config.yaml
d_model: 96
rope_base: 10000.0
rope_fraction: 1.0
bias: "none"
init: "orth"
init_std_o: 0.0109
optimizer: "muon_variant"
warmup_steps: 200
decay_fraction: 0.604
batch_tokens: [8192, 16384, 32768]
seq_len: 1024
Each number is 128 + 32 x the weight over its row's rms, rounded and kept within 0 to 255. Layers, rows and columns count from 0. Numbers have three digits each. The size before them is the row's rms in percent of the matrix's.

# down: layer 8 MLP down (transposed), 192x96, rms 0.19, rows 28-73, columns 0-95
# gate: layer 8 MLP gate, 192x96, rms 0.278, rows 29-74, columns 0-95
# up: layer 8 MLP up, 192x96, rms 0.309, rows 29-74, columns 0-95
down28 108:199180112170101120127143163125061128125107091085177115121166140075131085111076131112183089101186091138095120145158141140150146110109103051121139064102116135160145115155165085134161105123169100128123184142180071120105091104130171155131132140050155126187126145151167121172111148143131128141
gate29 091:114125178106191125168125103105076082093171106122126138119110060066079140152119161110125089114201148120134165127149065131107092177121060085136137136163176098112106103127097148118131091107135088093101146080071139112076073101053126132100154151120126157158132101085138181108124105130128135097
up29 099:139154164089066119141152167153110098069178154120129151187150116135133107186089104119160122088160131136064094169146136180110135133102163186148107094166162175084210104123133174150139127106142103095176100162117164111132106109132072138120148126131184098117127204171136176143122177093122136131
down29 096:128135151123096190135106201074115086136107207155148084089124140144123115103143127180137114156155113136137128087088149113056097178091125117124122162157198120120157113193126091146121138133096157059113143121171131083160117172140118118151135093179178107122086147173126072100100130088085172124
gate30 102:213163123067130143050107096111193144153155082107142060084068131101157153162177108135172115121154163126188134102088085116115188143133140139152133121167125117140136166120090113086137106140103104080144154138095135099145109104117116082122136084057140116106115125086125102203142117162130108152
up30 103:094107131127141143077086149107076139112134100128154174172107121105056124142097110135139148159058113118103208168079088113112116143120127097147131119075132124141142139133119159143197101088148091129164099124093140163144128198098115235108144142120199137092155103177145179111130139114108175140
down30 098:093151117160120163121131088146150084138173120093189115091160181140156125178103135145141126186112087166113118042108081157103140094177133137103135133066111094155092139117145138102102095168136138149121127149150150147184161138119166174105149130123127146130084136047142188173160061166166078153
gate31 102:078091113130105181120130144045112066126113169147137155142132079146117145149194158150131186054119151125148142133163061145115116178145137120160122141109129139118173118121091122111132131183187165112128125149133164158096120078071142090051104103138112124139153154151083096178114089144108140201
up31 103:157152166185140132065130147127066160113156106117126128146125157130135109137135147165068157115096095174107125144126166112127174084094092142099136145127101121176118160091189083124128117129155136151081101101112150107079159168166086094187144123062154075139115132131136169032115131091203159100
down31 103:103129165119099161148125114145134157172110140088064137082148144048137159131080091162123102175140122112150113121145140133117163124129157176098140160115107118135136141135157120093117181092109139156078065166099161145178151142136144136042151173065153148098140115158114204143167133212139074156
gate32 092:130095109130058134069153130164140154173129127064178092155132189161173198069176142123074111111093102130054159176139077093156139144170124174186108118129133121087132120081077119150123136181100124150126109136119133145131150114131161124099163100128133120197160114116115157139103138083089108091
up32 084:158088091153126174123170120109100096092131074112092162135162135150113182085173152112124110152079147166096193129116090116118094113121162158137101138097103149142200131129155210137117098130145136195127120117118121159114098177173111103164112129069143099121169125119024127111068131161148090107
down32 088:100151167132189115135129154126178117082119056192113140120158135142120111107123070109113179108108130142142132134102148125125149196163098129132051158144145132147153141113221117199124130160032107090135126177170151150084163109084122121153138138112151147169084175118164120093129134094146143112
gate33 102:119153111088136152141153077158137093151113126126076093089149143166155175138147117149135158184159128132111167104149150115157135183109172092132103107113181110099106074063187083134118135130181139129114200106079095113136106120077102127121134149127099165138109129229190141169151102094164146181
up33 084:154128165128087122099120106123103153157128150079102140114121125158026115111120170135124152134178134193079197158160106126064170112098092080148105162159135110129155128138069140144119121198182144127105169143108175094114138181092088161121134157137089069169160103104120106101179104094150111127
down33 089:118125109089063097081134143150179116103068109117171140089126155103175122118160155144115090176189104147159141114148169128127090073129112116153163143146231140189090102155114134196121095170155105107146136145171070146095093141139162168066114130132174102120159135164134110080116158153120143135
gate34 106:102166155163156128185069097115087147139104110097097115161124099085160129157084113079192129135091132100117176144099126143173086160129164144172118191062124115106125137148123092051058116120119110154141131144130132156113125123151092065187124132164122095141075089169115114099146058144173103108
up34 104:134108151130140085166170092135110136120123059131107113133204142153133140150120086089125130187155084111089107104137152181172119126131184128183133131142164090110077167163123154136187075108159190149185146164159095105148074144140088129151153124109173144113082059075121077143101143130082120124
down34 105:134146141158107137062116126119145098149127245129094154112125113145073138175161145109115098122145188098138104166150142063106125124126145135101123091132139223146164148161188149153144149148116042101155132142165114104153106038097146118145129165158169152133139143122134108123124181161129111156
gate35 105:117164089152139160186141120126142141092107125073105114143153171120171132167100107144177101097175150128161153127176126107162157109091106223127147127140141135133112128119159088111134162122144099165081141117119137194115160117131097093171116084187150141060204117056084116093178177138143088142
up35 104:075174124156127158123118136107169126073087141111092139116183127178060148186133106108123170168140150147083095147145148208150163202127127123155121148163146107130139073170145126100125154163110103109129134094139116153121073126113143135093049100123154150104075136175147175089110125051119119172
down35 100:136113121125127100146137108133150222114126184145151125064169064106132122097120123102154124125150065121153125116134164142114128202167145149074151111167105098127076104117184175120140184085162107094183126182149172103118103155102164142104136145182043140100102139150070126120153170113122115132
gate36 100:117182170136074127178138156151127125140088140112143093182097090114139164086078182129111154138137087087165116180183157136192066156095168094149114190161173087118167130150135131178114092101123105122155167105083092079175109099146130195170133123118123140133155124094096103122129178104129100151
up36 098:108037153159158145113103109125142150080079128119126119146061103157125131127118101074150086092085120154099085127120142083132148157188153133115142150122165186165092103128192150084117181140154113125117180157146129131121105095162144090080142120135091094141109192148132192165145078140109153204
down36 098:119103144161128094165135128132084128075136083172083160117143170149153120125121129129091150167119155108119132121207198060092198111129166138168137112160066069161164075106179110125124123160154086115140092142132134142137085106123108108115119117158091049137106117178186127117158090128113151067
gate37 098:103078100169171161125109089069141164122152142097104173077115165128186142147099174154165171153150131084125130114068112149132129159140076072155138138125067099154115113208075119098152154141084141103163128117107124103145105150112153111121159185159108136125187092156087197083147104092115093139
up37 114:158165106133078149195124173102137085094152131132162137192112158168124142145123134150142113105139198104171108122170119088196134083103173150133079123131155107085156110092090136152172126170090103099075146155083190144158105168033121142120089152113087135159152116113145138149089107108165102145
down37 105:039086157095149102159165123095162145095096126183152150130057147166140161129116087160067129145101105091151117144105126136128083102126081096139203112125126093156128142165133097119200163100085151149173148201130139174125126174108114094139113174145131111160158196113120144127119159092098139167
gate38 099:162189129169098108109087125140132147124114150121164097074154035128190140143127109152112170085111087122125099091130131070141089126085105171129122093160090118145156127082150101135088144153077076157110099106100146123133122107181081177107062133151109151169149167161115130122108097151085129216
up38 101:109089127130120132130182111123180152114102130189109092147138064156155092152188122154128167094165121115071210071155141174177183168050133109123147162135105122098194102128135160084165158131129135181190155153142093147174121140161141122110115099099128176142126117114121117153094090172130133128
down38 096:139170171134124116139088169159126071163123123091170105077087102126159115155135076157163134138150126150122125153099156131129092126168158138206150157130164185158083140110095115135114069058151177118099168162155083110146130102099131160183054112105208145115131185100107103159142109125148116090
gate39 095:107100123082113118126089150141101114172149119180130139131151065098140153094132166121159049093109062164115125119064146059098184148113126133143118107141096108115092108124171230118103144072135140106105123142174133073124147128139155115166062097068122123164160132125064134168102103138146138134
up39 096:135050106157153097135076132089095138129115166130142149103130093117200128127129171115074082105175181172142166107128170120159089095143089065145141140191150136173088079139071136148135137123095113125133135146157097122154127108106173122067160146156104101156146184062108106113122137069175097101
down39 090:147123153145066112130101172121152178082122154097119143116042111074121162079128117147121137102091125151124147168147120192165128189114069145117122101143159164089130143090158111138198118135174128112075170111126083134084179143145094083111089103091122130043091148183121130138105137150087149106
gate40 102:114103146124200147147160093137149097106123098086170124183111173134076134123128158082190106185165148160178119148133130124156140109123119118154167130147107117138119158143210111177198113068095087100166088123144070202084083106140149112124147128112122132081109132199122117170100094145123108123
up40 111:054126158104125140142169113117105161120087148116135125112172113101099119106175119128086122077175108142097154088118132113116138093146124136147144109078066166140128098169125158124214160163180157095138132168151119152083140093100072148149125103187148173142137163139085069127122164118224184118
down40 106:185132109147092118130178173139138132102084176076169125134097148109087144086156135122160111168127106153223109129113081142107161130112123133177126100111075117215126182132146055106135114187090130131158104124138105126127108087087121134080191124154132153112114190116144120163192153160152153126
gate41 107:112096074156138084101122121122121074086118097158080125139130086161099175055146032092169130116103121143089101120101122115137191155128082126102109131094119099111078097159160171150152146184137137129144129138162129138087117159150134077122157157190117126162166041127129141206136124098146123128
up41 113:113164156137075138048141099165142090076130115123134116167183149120137163132094104196076104101147111070101107073124078145116145124115137133165131088153153122118166099128035099092155093089114167125133157114141078121105083176098103142150123159079119165171168150137167154107108170103106098088
down41 111:109130090147156152068161077122128089130098115108148112124186141120186176071099150113095089182146089147141101084140152092113083174123161175099126108142120124106132119105064128150216147092102157112105140118141137081131151106151132172185137081149171163178127123135147169117086072123121082068
gate42 089:155112196163113104118194159153116104092096049127119131087093099178132164123146180114120074186185175147098113108105154106138083121155085137098105093117135123089130186087134110121131118153165133148079190131146127158151164166135146135144123101128169091124167157099086082149150089155167196135
up42 084:116137059049179175113128172112125134135151114131093143142129139093148127135101107179114164192166141152136188137150160084097094118186154096163105142105143156182110110098128136104129158127119112131148156077102073127079159109121162154137148111132098080139094214206185161105153127119134153169
down42 085:140137161094084109156106143124125118092102119171159075101108102128132124086072093143155089179143121151153142207122090160157143141155134055160121097104133122118089141118109136095107109119230125157104137176187152103165159137149041097087135134079098123118130125138090160169120185132158102170
gate43 094:181147148115094155120135122165090146145113121153143149073151218123154088091121109111103121103136155087099119145161113105084077099132067128115098135152127180112099140092049090123128152152124070185108127132154184090093148120147147097105158154071190151162111158114162168120189126116069147163
up43 103:182154152136186132102190073188144130081128098140061142111107068154099179125142142099127148125144082139099116180138112134106200139128135140115161151108121137117182169117112114119097171162157107139187152097094132154147085083141131097147111110104111148145135135073110059100145119104208128059
down43 097:131136155102057083105137138111181103145159119128135083057146182146124144131154118164131127060088092202128149133132134146188139138100147142135110145124146105114069111117138126179125088112097092097126145171071104159080107150055133108111188189136102078102146114124163157081086122143108067119
gate44 104:120120130050143098128076081152099161137093108115117116154112117074168175103145125166171128079167124149162131144107158135090159128076065087135152147119136087148121160073095163128164174078170117094131086137163128120187166126144188118105128138095100174138088155144073078157071118167113096096
up44 100:141186077138104101121118123086174045110171109140098133138143112107146097184103138017136128157143123136083103094116122140122115159146144132082190179142110066146152123121159097169151204117152100118126109098105130129187065071114114110089145099099144190120100098128141126121142106139143149154
down44 096:142055112132074084133138159174109120153145119184162091061145130096101188094177170150164165169169135141087144162130138081143151073158145102144110113128102147099120100206110100121101092085132117165118134168135143120066121106150112123146136118112148058137149127205095150158106101104160170167
gate45 089:121172135163181107162144121036120124132068177137109117164134147088142162147122151143128109109077140122099119168138157089122125131138130128099154155149111123119137161127101057106051150093161087121095079158142212137169135185118143110104082164149092115192122160136163167073142144066121159146
up45 095:146160154086130129172139169136169167137113120167130136105139121127138038116065144089134118146098204113104116152162160134164113222097109111125155157176163167152170118090093097123113104080112172160140108112098145128187138154113085159123147114135143121192163101144162184087124149130071109079
down45 101:094138110118132202093103125153171090146130092106180122195132094115097180134173206151200174130117156062120147161131158133107067150103126091060115139115107123178126113143159086102180122113084126107093133078114172119139190127134168136167086155155134072148146136127106121149160139097131131128
gate46 104:093070128128086170164160163134128117157138100125142154164136146146090119086129126091124164101136121173118145168160203180114162142124068167146149146043099151208106104148131099164151154099137169122069100161107107136121156138103105168107115171071151143156170054157101169093140124144079135126
up46 099:099115134184139138192177104119138096059112173130150101143117177172181154098159105108088136109135153133133102128100104127108168134168133199152141149113148116130088067160074082112102145172115185173158132119143108154113074092126084104102119101100097111161153090104115203200122114162096097115
down46 093:154089142151116146139138176150176092135131165105185145125182142111117153129050183127090168174117172116131103076097094099117075113175139142132129086073151128134170166164105102156117127181130184120129134088172148159220120137122137119140176104113181121152094158069131120119175106105100086118
gate47 101:116165158107123083140112122171077069148096117169151111139113128106157118168072138133132131106065090094126086170117141147143070172132141161141135193133175068140129181100145114125066091174115127177114119104130127161138167076066109137131153173069118101088092133105181151090078180100116118131
up47 091:155160141117133142092147132100137089183115150140071169091182128154115122124092171162114112141150155178137145118169128111117119051102139089162102061130110141100186167142124151103110166130093134120164132130145139134204124131140142142139106156172081185189154106136085038161101078119177119183
down47 101:133094127176129164056169085129116167070084137151117187126088141113103114134107107086164121134120095152116134156139088142089127115134006149125133185186154193111139130123142154101124137127072147104095161131143119110137207171088140181144089136098096151149136154167123153135129080154144121106
gate48 100:092143156128141086105117126111068123082126143099200103128112117124145119118160064097153156133178095113129172129078148140121122108084134146107128137181174135068093057098150149102129091131179132128110089151141171115111201103114159202139118114122149046104162085098110103094165116118088147070
up48 091:071187120130109070138128118094141172166100139125150115133136132149163108177149120169157097122181099126123129155127183090112111143117148145104125141147100171126131079159071142163127168126112149138114158133073087155129091108135079175188013102177130107168123182128144059080118157140133150165
down48 093:187145114136092183115146133127130121147078132108083095068090131098202093103090116177169096165199110076168076141179121143076142108116138056121137136101135111170117158176095126149127134101101111116121126131141130114105056133147116133110108083160142072111120119179181124103131162090152062141
gate49 098:186110092132112097131099092114176112121141145160088144100131161162127147139149114152188126102149132123157112100091135181110204061139153099114112106141141136116146119139088132133097124157136117142079095116152136183165188155145208135110085084077091136174161175050114111093103056123131070131
up49 102:153142162098122116131193135119134164169087093100152136103141158065100118126100173154189038091156122138142145169148098063157152143181118154115112118132123134152068120136134076131117136128155161089121131134105122149076152150140120106161123124113224179109141061129108136101158208156120157163
down49 096:150120163153175154159146126116155133133167117139153159121123136120202164181156123090126156083168113119105046170100120129134118182151141180122161134119186167118152149115086084170165079130113110163108167068168144142143095088136125141163146079147196155145126103143115153155151123040188100121
gate50 107:133094136169130117101158124131151097067103124118149109125116134127138176103228121109144111112091147123149114137154141110140129074098085174125116134092142183131122046151135158130142095108100100146128115110138141171149106013121095107098169045165087079094097157103125137105107144188159158104
up50 117:147118100185133122081135120104192155119121105076119077069122145133069159125126131113133147139129124129167132183063102124170174126150143119157095091080125138066131148137116109198090120112145137142168103199113103155150163101145126090118126060113103048106042149134126180115137128119097141167
down50 113:114159094109164123112091104101116151106112100090125200094150128093104133106129055101133083123082138161176145094119105127143096086154089157184106186128146110115095149084172143107106115119112120099107066125163119146128110089102168058154105079149076138116109080052169104084083153159141082103
gate51 096:147127122072131099134146183131154068144101150111110190186094098101139098104129153060142094117142216083155141152123101141145139089104137161107162172161071092143172178175123176106141075125086131127128176084139104130178099061116127130119121166160143160129116132126114127149095059164095135138
up51 086:122110133130129151146172106132128140147126123108134161125150067138097104170126149121081107144078162135062097105102107076107150101139145118107157114108186186215111071130128098104130095145062196121084162113153110080129093141102127109155146133158121089131208089121203113118118103071134098073
down51 091:130103148106101122107136104203107104165149170154121120158142070131059118107122166140117152120120135140069167153073091096125092121116172176142107106142141116017125123142122169088131133163152141143151082202155161056152132101177130150103197137131095136066102117150104123135144106130149115168
gate52 105:092124132061104164181130131146152057122165115158140114133100145143139153143182099052153186102137161114145110156127124144079092102073151191177103152146140133113094102129134103108150187109112135097103139113150129085097145083158144153160084158098088083142166141183138153164105088156088126045
up52 094:126102173107141119063145124099123080153175099148078094152147105094131126099154121172113140148090179116151172116196151134098191090088138111137135124142120122151127158198088123132152093175131092154086129136099171075105085191093095139113144156138106141050133153066133051124176123133121155128
down52 106:156114148141060178034154174144105162137155145169219168134121085133164152127177114168158111096131085141057128142130101168174094123126094154132142136164131159143146135151157131113126113146145127170149139161095164162131121106106134104093161185161180072101201124116083139120087143136165111130
gate53 097:200127146161125154165153180135109114145120113132145041139133172112138135128093128067149130128156158119137184149117123143132171099118186090113105113185153109112098133085163148132104131116089152095126051183159151188216133135051151130104137132161163075102160112167171145172140129126127146141
up53 102:171150164116161139139151107117081130109204127147106084107065174116129121180152128113135196097113141155148146146103102135097162113161141149200129148123175056096074110128121117145092144171153089120139179162123120141128094156140107095142125151151067053116125121143060117123141150175161103048
down53 104:176103126185192181113146126144113158133154113162108188092142104106166092138131127143130143186127184121135138177142140084093094058059081092056117111104173103119129145137145094126089102158110139099111112048145152065116111152122136171100154078157106145151096128134090107134121144118079106173
gate54 102:129133138183075128159109132089105143117060132164131118118147127108131155095090146087104095101107121125175165139094167145125114152074138154128128148114107123163093138071145037112049141120135081098132117134197146104106109109168057171076100138122109072137127165119134135080122120046113141068
up54 106:156094132115216161146178091141096149077096143102148107168108150137103103138170162149126145183116144128191142118099169137105093094046076071159168119091147175103157081116153161178159139151093090153131195143132091155103149087132110089109134088119147164145112153108095134107092116164144156099
down54 107:101138103155186086119073066117138152083122091095115114084158192110117121140129150098040107135105124130106121134170129124155133152103113115137145145151126168127131075151150152140103056128089162160126159174137078155102178167172116177165186161155162142128090059139129166169083134144074104145
gate55 095:134166062112132116142101109106190099082119079084086102177091134166118131110133138149160121137134104152146077196139127118163122093076154118167165168156103120119165098094139075142105072065118130119124138133139112072094104128100141158065160159151070078123068132141143074139170059137128104128
up55 086:154124183066104091147121113115134129116118133107137172074125123070153155144159134123159119082102108123072103137089125167130147143115155207128158125134148178096138132106147103151064104171107166123170138110145091100053140162183116126135169136126151145102162201153179043125152144169166114077
down55 097:103114096123134113148142142125147116119118130165161133106157175093104157119146152113052120120151148140123091127101153148143083151134097153195089098126143155095165114120147110118190181200099091162143187160151181121103085046163134144122166110080202091186117137168156116141182167096109086119
gate56 093:135114079081158135143135126179211161144099064114148116132149158133107155164151119158140095154090127112152104141120124124059178142158140111097168145160135139128095133165156154109120165189152110103112138197114115103102154078128197153123114131078075124156067131075137132239142133105146134136
up56 083:127177113108129092216152088124167088134094134122114115144060145163095128146178135102098157202170107131167175106137091080168159126118076109155142116119122128154080089086145108153112103140174138131133110088149141120078110099150113084119109213133052178121142116128073155113179120126129159132
down56 082:088117174109142116118113088144178102115151108145191146138125110105081118203194133093125088167091055122120160147082066141135091172135158125140067085160143127087147137133143117095142135191116141147196105189133115117088116140132155105162107109154183134127087160105166118162162092114116064145
gate57 109:177162141204100123141118129075122166110145119077092140147190150097153117167121149151084167130119076103111138104196116158076101192104171133068192127138087132119154121146143142175165160171139185145131121107107177096133150127147084156200121169111124155153129097118139148078149155113168122165
up57 103:140084144125110108080127163157109100072151104144116102105130090138155194112141115179148129134150111199093140035164129117140145147154148144088113129109086132152153116057107123133151174142146065164172064132076115091131066131126152157125113136179183120119174097105159108176176124140130067135
down57 098:144182184045082102156150102098198123152134093106125086111107196166150110129110145164096102121130132194150098132133082123106143096125133112133115211120159093114062112106146101109115149144129112151113167078096154184111148155123112068144141148128098072123147128144134160081134155086193169112
gate58 105:119151127147098106171138170117164064121065113145106147120068132149103171091143131177151176163200175134165105124122132079100078137092146063120105169129143100147105160117136088145128132107144199063084120148121140144153098108118139062131105092198122108163124106098089142141089182118094092148
up58 097:179157110156088151158134159116186045115189113096082157119107130155136162152143133123093117141112122106153116203161138105101142131077132141122049102082107103134151084168076067144168099150152127153107090113135106106175128078149181126178150083149127110102132101135120119149097084201090126141
down58 100:138173170111153120123148115086204080099099123138094071114120124121124114110114100155114130180082161178151179085135088132143132109159151147199097153100169115214151170142104107111065099134136115127047138103138121097095105143122154106158079090136123155117111115088106158137110180103114052143
gate59 096:095088141132147095138217119146093166073085104172142142124149086146114157120170134092111094119094097122138077073129168214122133117103103163135161143164088109131035106107143060109096103154100135105144114156143124112094141157139112148096118113112138179136133133115130092091111106163055172071
up59 089:150148121141108124145058126231167143147198123111175087099151088112124079099112141145119171160108095161079127231104103174129162101141125095173096144126101116118120152105105181131174089161108134118117143132156118096147109158145081083127147140070146105101139122107159147151147186126183123153
down59 099:157117138123095142137135077060123172071068090113100127132123072194116062147108095120121111142152135092133140147107135092127129117160148099180177093148106111116102057110205136129124095162167076131078121167089113104169099105129168176093129137080090161126088102147145139066107128134081160122
gate60 105:100042123137157086155125163115085081156136131167152179066125163173112114090120157106107156079102148092107107097095116110153120148188117117150116081101137059092123120102133180120163120122110126085133142124200138096200156150153114167166117092109174104118065132083146138107183100144128092154
up60 113:181164117133091143181159121115181206113124127148142149132122090176131122130165152069144156121119126120123158147122084066190116121091144125145134169140185126124116125112135166095130050065111103065093106146143171085102119131113172091159116132148100202157106103079096076159116134079092104149
down60 108:086165143133077087110137121066103162125109124129085117161104090092167121117108102110139126161146112155167176077196141140131136131121116144159111134144107138161079149112078126153102174102120165119135165123075099179121166141113132149086098167130075053095161097184128160127058099106172207168
gate61 098:170073115111105138133058144146137147141125112129105116135123098122127119188104179080168087110122170087056120186098160138112155132103093110134153072141138117096178114072155047116108113133153114161179061133147120087120128129153110093148106077169125085139139092185159081148117197120154121161
up61 095:202161082145106169169152095091186108082116112167131117137127151136132151122184056128076178109125106145111074130156077095156149148060152133134138144075148072069089158106101102190081112157132091130134113124154077145122115127091135155103144153139139144128090118127192086106133196140131117131
down61 096:102163167125124111107101168099083173132106164102132095105125120149132069194086159138174116154131086127144081116061115093128091118151092146189087114116103137100142151090111087091165168099193135099115107186100133104106142172136111137116143116132096100060069051202142103124121141125099157152
gate62 101:147064195104108128068147156081162131126148118145126072115115129131087135113149144159130123143121122103182155115085136130085181139111121124098160072140107192130071081106174109154111166190143106174104081143185125047109147153122140089116119174114044100128123122159100138152134164095094101132
up62 094:141144099168071160125173133068134121148191145159131081129137144137109086140142118100145156127158158124143175131153087147086107135103139142100151070098090179162158198151097080172183085108159102119114153141143099119136173172155096151057106075069183087080131114137083132093137168114119101128
down62 102:109118117080102155132132154145179136122133090168175071158160120094117122110125146116156140157096123118120127105166133154082152038102124171157161106140080208123141148125132104126093085105160078135117125184150164120133168110082117106116173104104181061150132190171096152132101137195071164161
gate63 121:135096184124125177102069169128120102123076185133157050086132083091145137103110155158148113138159112124123082155120168155141096121140180114144105124109118069185168152126134087141147157112139100187149150214163140143141170120095092052115069086121137141160132113138145125174173134088151111101
up63 124:121136086117145106116113072117116177136187122119163167202106185132109038164125097086091188151112095115136172112095132094102135139147122105154143088148132169117106077088137071115088147128109105087138125035101123103095096109120146185076130115138107099111139148135158124137124151170062131164
down63 102:129133096123154099100191128079146132104097028120120172141153156107132127127162180084162181095191132075099126117133138059061114142108092158101162134161095139128121104077099097144119093130086132130148161106102109156120131089107175159157141129153122085098161154153088143070114066157132109073
gate64 099:096136091078124165114127163112095082127100068116100139125128121169132188058094105106064127121112134130157140146101117057090096098119098145090114141095109089105090097126185114107113118103135057106094156098185106097104152177120152115087141106066120083099079057125130180148139091099124134157
up64 101:165069091145135158140125159111144149101126132113085118103130165128134069099113160108165090169172196083123161091145140142140116154127059118108134099022071132123063129142139117098121086132145156164123176102149118119125112178122130164157166149158161096105142101165165141067110174095090105189
down64 098:131115140149105176133103129119065148115198070121119157148115062078092158153126155093122108140119176098105084134121085081104105130152112128115126178113108188080108109127192087125079090144177119164124154123119157082121092114189128170153101118072150087138165127074144145083134052107114154143
gate65 095:107148174155116119087145126090085128168126135094083163109135138178110159122139107169158109122126117081139155130172121187085136034164111139075132134040147143209176155126121108140121124111126115096173148138123132089098154087121100140090084112040148141189176096100130150124123132088117141102
up65 097:152157150139101156090111115111138148190133218130094078129082165124122109213090126148085163168107132170185142117100130109114177091139080102093145094136176120059121144111153131113131125103063103128096195172124083085145128141137133129135101124174104101161137153134160126140154154172135085189
down65 104:155084025125162126142129149130094169104086128103146121075167117115130146102139108128135126169110200131173093128172137147050129096140115142141157081104120146141146124073098062171088099139138052188146063149148150119108105099115173172174163117099173120143112169135128158117105133117136164137
gate66 102:182093143072137140133150098148122128138106071087119126165140176122113142093115114112093170068142139140151139152141107063118161120119110091133118158104118177212184131095050120189153122164084195147113156182084146131138169166091147096181130104086115141087183103134167135113128167136109117136
up66 095:162164080116120129128110121167154086173153079179114149133129133175127127155115145101112088137165103132146095150226117140133146151110167145188148149119132122136112176166155114101150131175192143112144183035148192134107181167118156110087170154132129095092109143164146166106091117178148083109
down66 089:133104096151169140124155123057082141135143124188133159157169066139080127154151154107090117133166139164097201127130085114081126109111131116149113131123198146130139128123105140156110106045125143157132099130100110068145128037183091128119163141203126111128096119190071146136131148076114109112
gate67 106:126162187136128131091095056124134144133109173142109156093103135116099094099127150093189145139166119142121120214118118170134130128142097105179166172107088177119144169166119094095092058112138111141187131142096155132109113055098137077107176072124089190119093164185142108103139107133123128093
up67 101:203153122182097093090148173152156135198193161130077180090133136139172106155125126170107145171170146143096085174114117140143107125096123092136164119119106115163150139099137105144120155134141157091116143088104100139151122084094109069138166214104148114126138189090108103093114116181158069097
down67 101:123081126135157134134075081089173069090114117103103138128191177117160134065094069089122126143142058134103144201122124111159142140161190165161107079160161121095159125116097118108075149143102159174135143118105125135144101191170173111146117083109152136183101100178104105145116133142119085093
gate68 103:125143100141102141129126086147121165125102146104113114179029206151145113143142139118063079130078085046113146134115184116151152125195072145137155116191133110133136122101169101178109123144114128194137142123074102147139126112176131152109129106153102121110184135135141107100127076099165140065
up68 099:120071149140128104135077108123114138127103174115113114117057128142155139125166052179056153131108118083157127143106161129092148137169138156182129156180191142081167085109161123148102128093082127167145102187091089160128181100146140163106121105101089115112157185199129098116141144121114191124
down68 093:153150119132069184134144151151183101176159076175176126094130147075128103164096131135183125155149140135087052104162143169126080155087143108126134140103112103217111177108118061118170106141114184127138171133186119162105113127100098136125136079130190092145153109098114172124142141145107093118
gate69 108:080155114047065140147137134110092143151103149135138070139139137113115119124121143175148095074148097073122103204146118117096162124141150148182117126125144096146094129160072189180138102101136100145063073090101138075121140105121123140137120142068090176095071124144090137093076123150081138171
up69 103:162154088128099134143139093115108074114125117118108101085102160137192136097181119149145169062104182188112155114183132116136134133085116144053069120125098111119141130044157114089133122086157152133127187152096080085128157151128145084120121189070130182145120128109115105135165123187148094098
down69 106:131096128149215149178150089180171094111082130094172131159160116097110136078134137106112171121115147144163132099130128174151151180098097122137101133068163173101189152149163103129102091123098093141165129109113132171127111088156110128137137141144128117039138083147089047156200097144118106102
gate70 102:131187091129093120094109114167144142131160092140182069110154170100126100145112127143118110116054092137130142052191150075110135091126106116080153121173062087175159151151132161097170114107144087129109100122069157149192082148122145137158148145084110156148114127106090152159140162049114114132
up70 094:171135127168140110092120141122090150138126102157117099117167103144170158131150103146115129082162134121107182068163142200116082185092179141184093130182126123106139123163098117166146159101148161137073118154115168180108226134142174143129124050104149151151081145137158105095136117177104161091
down70 091:133121127135155099131133067123124129120132199150136201126089061145069100147143119080129136112095142143137124180089088148106137147097139100106150136165146135107085118122157121090164100121129105113213167129109046055120134149126093137078156202138151139126141107093165093104078188168140093112
gate71 110:138203101152132146119098127091170049165125079093166157196128096099071103138106152142134136162100097129147082113180092112126134122140145113044152101138085099170136136094090121111138092105125109090132089089117138091130152159095124178128055170102119178120163133090098117143178147119066110121
up71 094:151169126107176201170126093130114158109090132112151124114178171098115129084125116157149114152150119183140112071138120129170120142153082100136134112124119075112139113115125093119094161169081110125149114103175115190175067110053146221114140118087129100132109091144103131149178165199091165165
down71 101:117147131141111146077100130119088096152156090122153133188160045127078148086157109136080148095103097130170122125145054110108120120081173139075083158095123171097125171157118181101136094065119132119159095104124151051122114117127127165181124146086143193163088121113115122137094118203132130117
gate72 105:166096091097133136059154139155185151078125119131142154103144127091117165108131162161176095100137119085128101131136119094151131175096114146182140104154147162127162180168178128170148148162080159174167162105149145127150094141141187146169111137185075079097059122130197165147092110162109078119
up72 103:143118163174138120159106114165108123095159160210171119159213123102149134183091119178142122145117165089115078172133151157166114151111160143109116140137092112146110107192109126131092154109070175140126113062083097134150113096137109160109162125142073181112155089184119167152148110153098126054
down72 103:114107098205162159123091137146123098150076087145159117162117131112170107108113122135151178117142119216099165108122199146143074103174153094111157149120129197107136082122148140153141110138140165175134087194143074108112193078099131077121128164137176175100124119086106123102154133097130092164
gate73 102:122148097105119116107093150144132091149099115159089122108093123128147084121156168125095111146112104101116071137117070172157176168094116087116127135118148097139158164051107094155077142104151096119099204043106160147107135090060104112111169111102063170119121095105152157172109109134087096196
up73 100:126168112113115160208091111151118145191127068107123160147133095115102101114122158091160150079158093142051093180119126139150136113159128097126131092162126098098124133134101088129144194215178160132163094153094142095118167135150086126173145177167132166148133103096142086164072086134134090095
down73 101:120094143091099132196100111078064135086126120094097194116119165132128138157064129091135115136150112155153158152107080182090125145178171110132120119156164088112172129152107126147098099083140129121175184178141123143152158147187101138124080085161161107112066185108145076150126106087150166176
gate74 103:123094162109112103137127168124095122185132096091060093098078192153145095104095184106061192094117150080116121083125104068148145155107160143186131082151126113137149101163091181118182155113099133145111157159185108154082107157157116086142146129137142148150063065136118159136128137148093110128
up74 090:119147122148110112105096095196139099117145136145188131111132181087072117133176126105203058184150075203119114107096117132142138179113153174162105150135125081083139120138138106165113078090138105126131150096106100209123115163134140112099138133138138083151125146154134207138070119109087131085